Each number is 500 + 50 x the weight over its row's rms, rounded and kept within 0 to 999. Layers, rows and columns count from 0. Numbers have three digits each. The size before them is the row's rms in percent of the matrix's.

# up: layer 7 MLP up, 512x128, rms 0.165, rows 496-511, columns 0-63
# down: layer 7 MLP down (transposed), 512x128, rms 0.151, rows 496-511, columns 0-63
up496 112:549498512521561489543519500564555518519461511549427538446451565462493509573502424549573487484511548548470479580538545493447421555513478478532487526602447539432537574479512529482509583538535470
down496 110:532489496452519534534329487431375404511448482549477544469424501451446558521547448540501487476627588472484453503487497505383501501465527453544532527531431409612494560569525468489492477496457482
up497 097:478471581533479450535472432562525502559591523397619518487413588490542518398480501495537479526416516481609588520500491497427451521509536585534503466460470511503569503488533469396534465492447463
down497 106:477503408495545550471531499437428511565474438510518500516507466568530353471488518561472503479496439465402564403514499443465490512531526436539601467474422396522497535509438416426508543460449555
up498 106:524528436546557553497456540541584516488480536429536476449486497436544457507584527553522521492540574570436525524513516468447573553447442562517558525538459531408396434581573477414533479459462501
down498 107:536549522531483472537495483523555504426498568485459559481472482510436555533438440423429590457514520392475509503506400557480549528514518514538489494470568461382565443473510563503485506473491497
up499 098:597583470502480500495471507443591530493471460493507509559546530456468498490546513472436467511396508399495465384512514490461512534545445650531490402380463519469589444469459477476487509551498582
down499 113:491576481600436540508512473521593469543478535496488453454502461554422570487532518414527484549426500490465553434465639565515479495417459488454575503434521566492457543481496522529577430474460534
up500 088:516385555524489448547424384444502483532563429493485576500583532535532468574503506496499511485490516471433470450576580447529541517545535517452530443510471529485468546504426528458564413587514478
down500 092:478520498543399569492523538508551559465514501505578574449545553509529501397447589492632466585484522467544554515436569513471626494425471515527442536512544494493527512415555554555492541530527621
up501 090:489484506636498521594468566501538447447543639589513506428619561501434438517515515430442489540414500546504479589417489491467479486577544396483490605409402507545500513534544450547465549502473469
down501 089:488444548465651538451457460514491467530537488494543414497471482543508478450567459531500472527546490429534430485582398508533476502477456486519544450447490510572516442512403523450405582511453576
up502 109:486517471557503429528454559576602537409551477507468536487445491542575539475487580554456571553435563535481404544431422547419502487489521475591455460469510455592499543529438494497445438473487466
down502 107:464580564551402470529487593451570489564444535453475553482500449431492529497590476507542505434405380572504506469530426440543477488449482526387474528488473510530416411475601495530547376478481547
up503 098:444450435502421456431495436519613530471424502479507588513436536548460554592546419444427528489526463471573457535478436530431579378524534451475477564508508603484536559449567494441487507458513524
down503 112:460545507494474453568520510525525473388435460599467481467495514500501462519435551515474463517474537503472442500465598486433500545487604488462457583560569571487522594492472560422398499418500428
up504 094:548473594523526532570607538532551539459501491524415573482490391470449486429527566461484466507501464559495502477424484449496569459490505521455531443441516446510499542578576524427452598540527560
down504 098:444545512401490397606510537521507563515439562531482487469460492425469525478467369466472581497499437437543463525392512517544483573496541488518461513496548580456485478556496458594537492605513556
up505 098:517465535541386417501522502502585418573531531498546552580521429471566489539553534483553509515588576556470462540524521572508501461564423449503476522495510510486625507631484461543497563407550531
down505 101:400548493479577542514515431559518513501471481453478509479529497558452507467532459483432496456445492480517500553522415455501483573468545540463539538468570543506439470488597402360475529540453487
up506 101:513450437544593563482562456531558467556464528536459591466485500507419478527600563593378540496480477483497513411457576575506495553550525595439470522586423526469517561525485496462514492483538519
down506 112:508469527492513518492508566541578556599399476512424578456446443445388491567587498528436453468424511550480537458444573475537559505484555637534431576349526547531555499474426555496493530496497482
up507 084:494497491477491407460587537553628469426426507511482541460582490524539594548472519499579470569531554513593477500542532490592549546507466530390454537484514553471499502491558441511501503478474388
down507 097:474530480561510517517404539511519477530515564453487462450523526545423562403488563436522507537536495537341458504541551478563577452436515454511572516429468579433509476535447553588508537537499506
up508 095:527482510545617527467466453493531453533573545460519545612519472590468479495493503478480510445549534602519530593584442436445505524505488477517485471556483396469511546508436528580499473543515488
down508 100:441544438463404410497528496591510517485504480553515502495406542518604572546484491443530453519506508560420476529381485511514477501483425580552519597455501517468444498445445391451385567509534529
up509 112:450506504550496586528502558523553491483499481565553530656391546524473511472506546531488509516387503424431463515485553386491554507497516455445410505487525538524561496492483411567487484503517495
down509 112:458501563572421477525555423522597476531599440455572517562482481471546503405549478489518458551531446592489519539537490428631580476531491544453551459523500488614458559449533516421480542536509464
up510 084:523596522461502575537489502405544655560466417497452489510580526431544417539506558477475521543491579446481473511487485427480491495481497480601463541502466514565443525490468587451417484433484569
down510 086:476479495530436478511531517565503497416438574442553491613510372518519468397466509544530525538472510547453518556459479427513613527567520493445459518471487453385455425473532459538460486518563551
up511 088:578489525477560534510539476502571491492472556552449476513534525585540486438529533538468514461447497476448601494528411466499626460596402484521480590460493498574401440490533531455514503462408549
down511 105:552486568516529558453438456500490456488550458487520493449454613433483363545556537504510530549516411533534492503523423526583444541553489594504464541496560574516541463538411520469579416536421460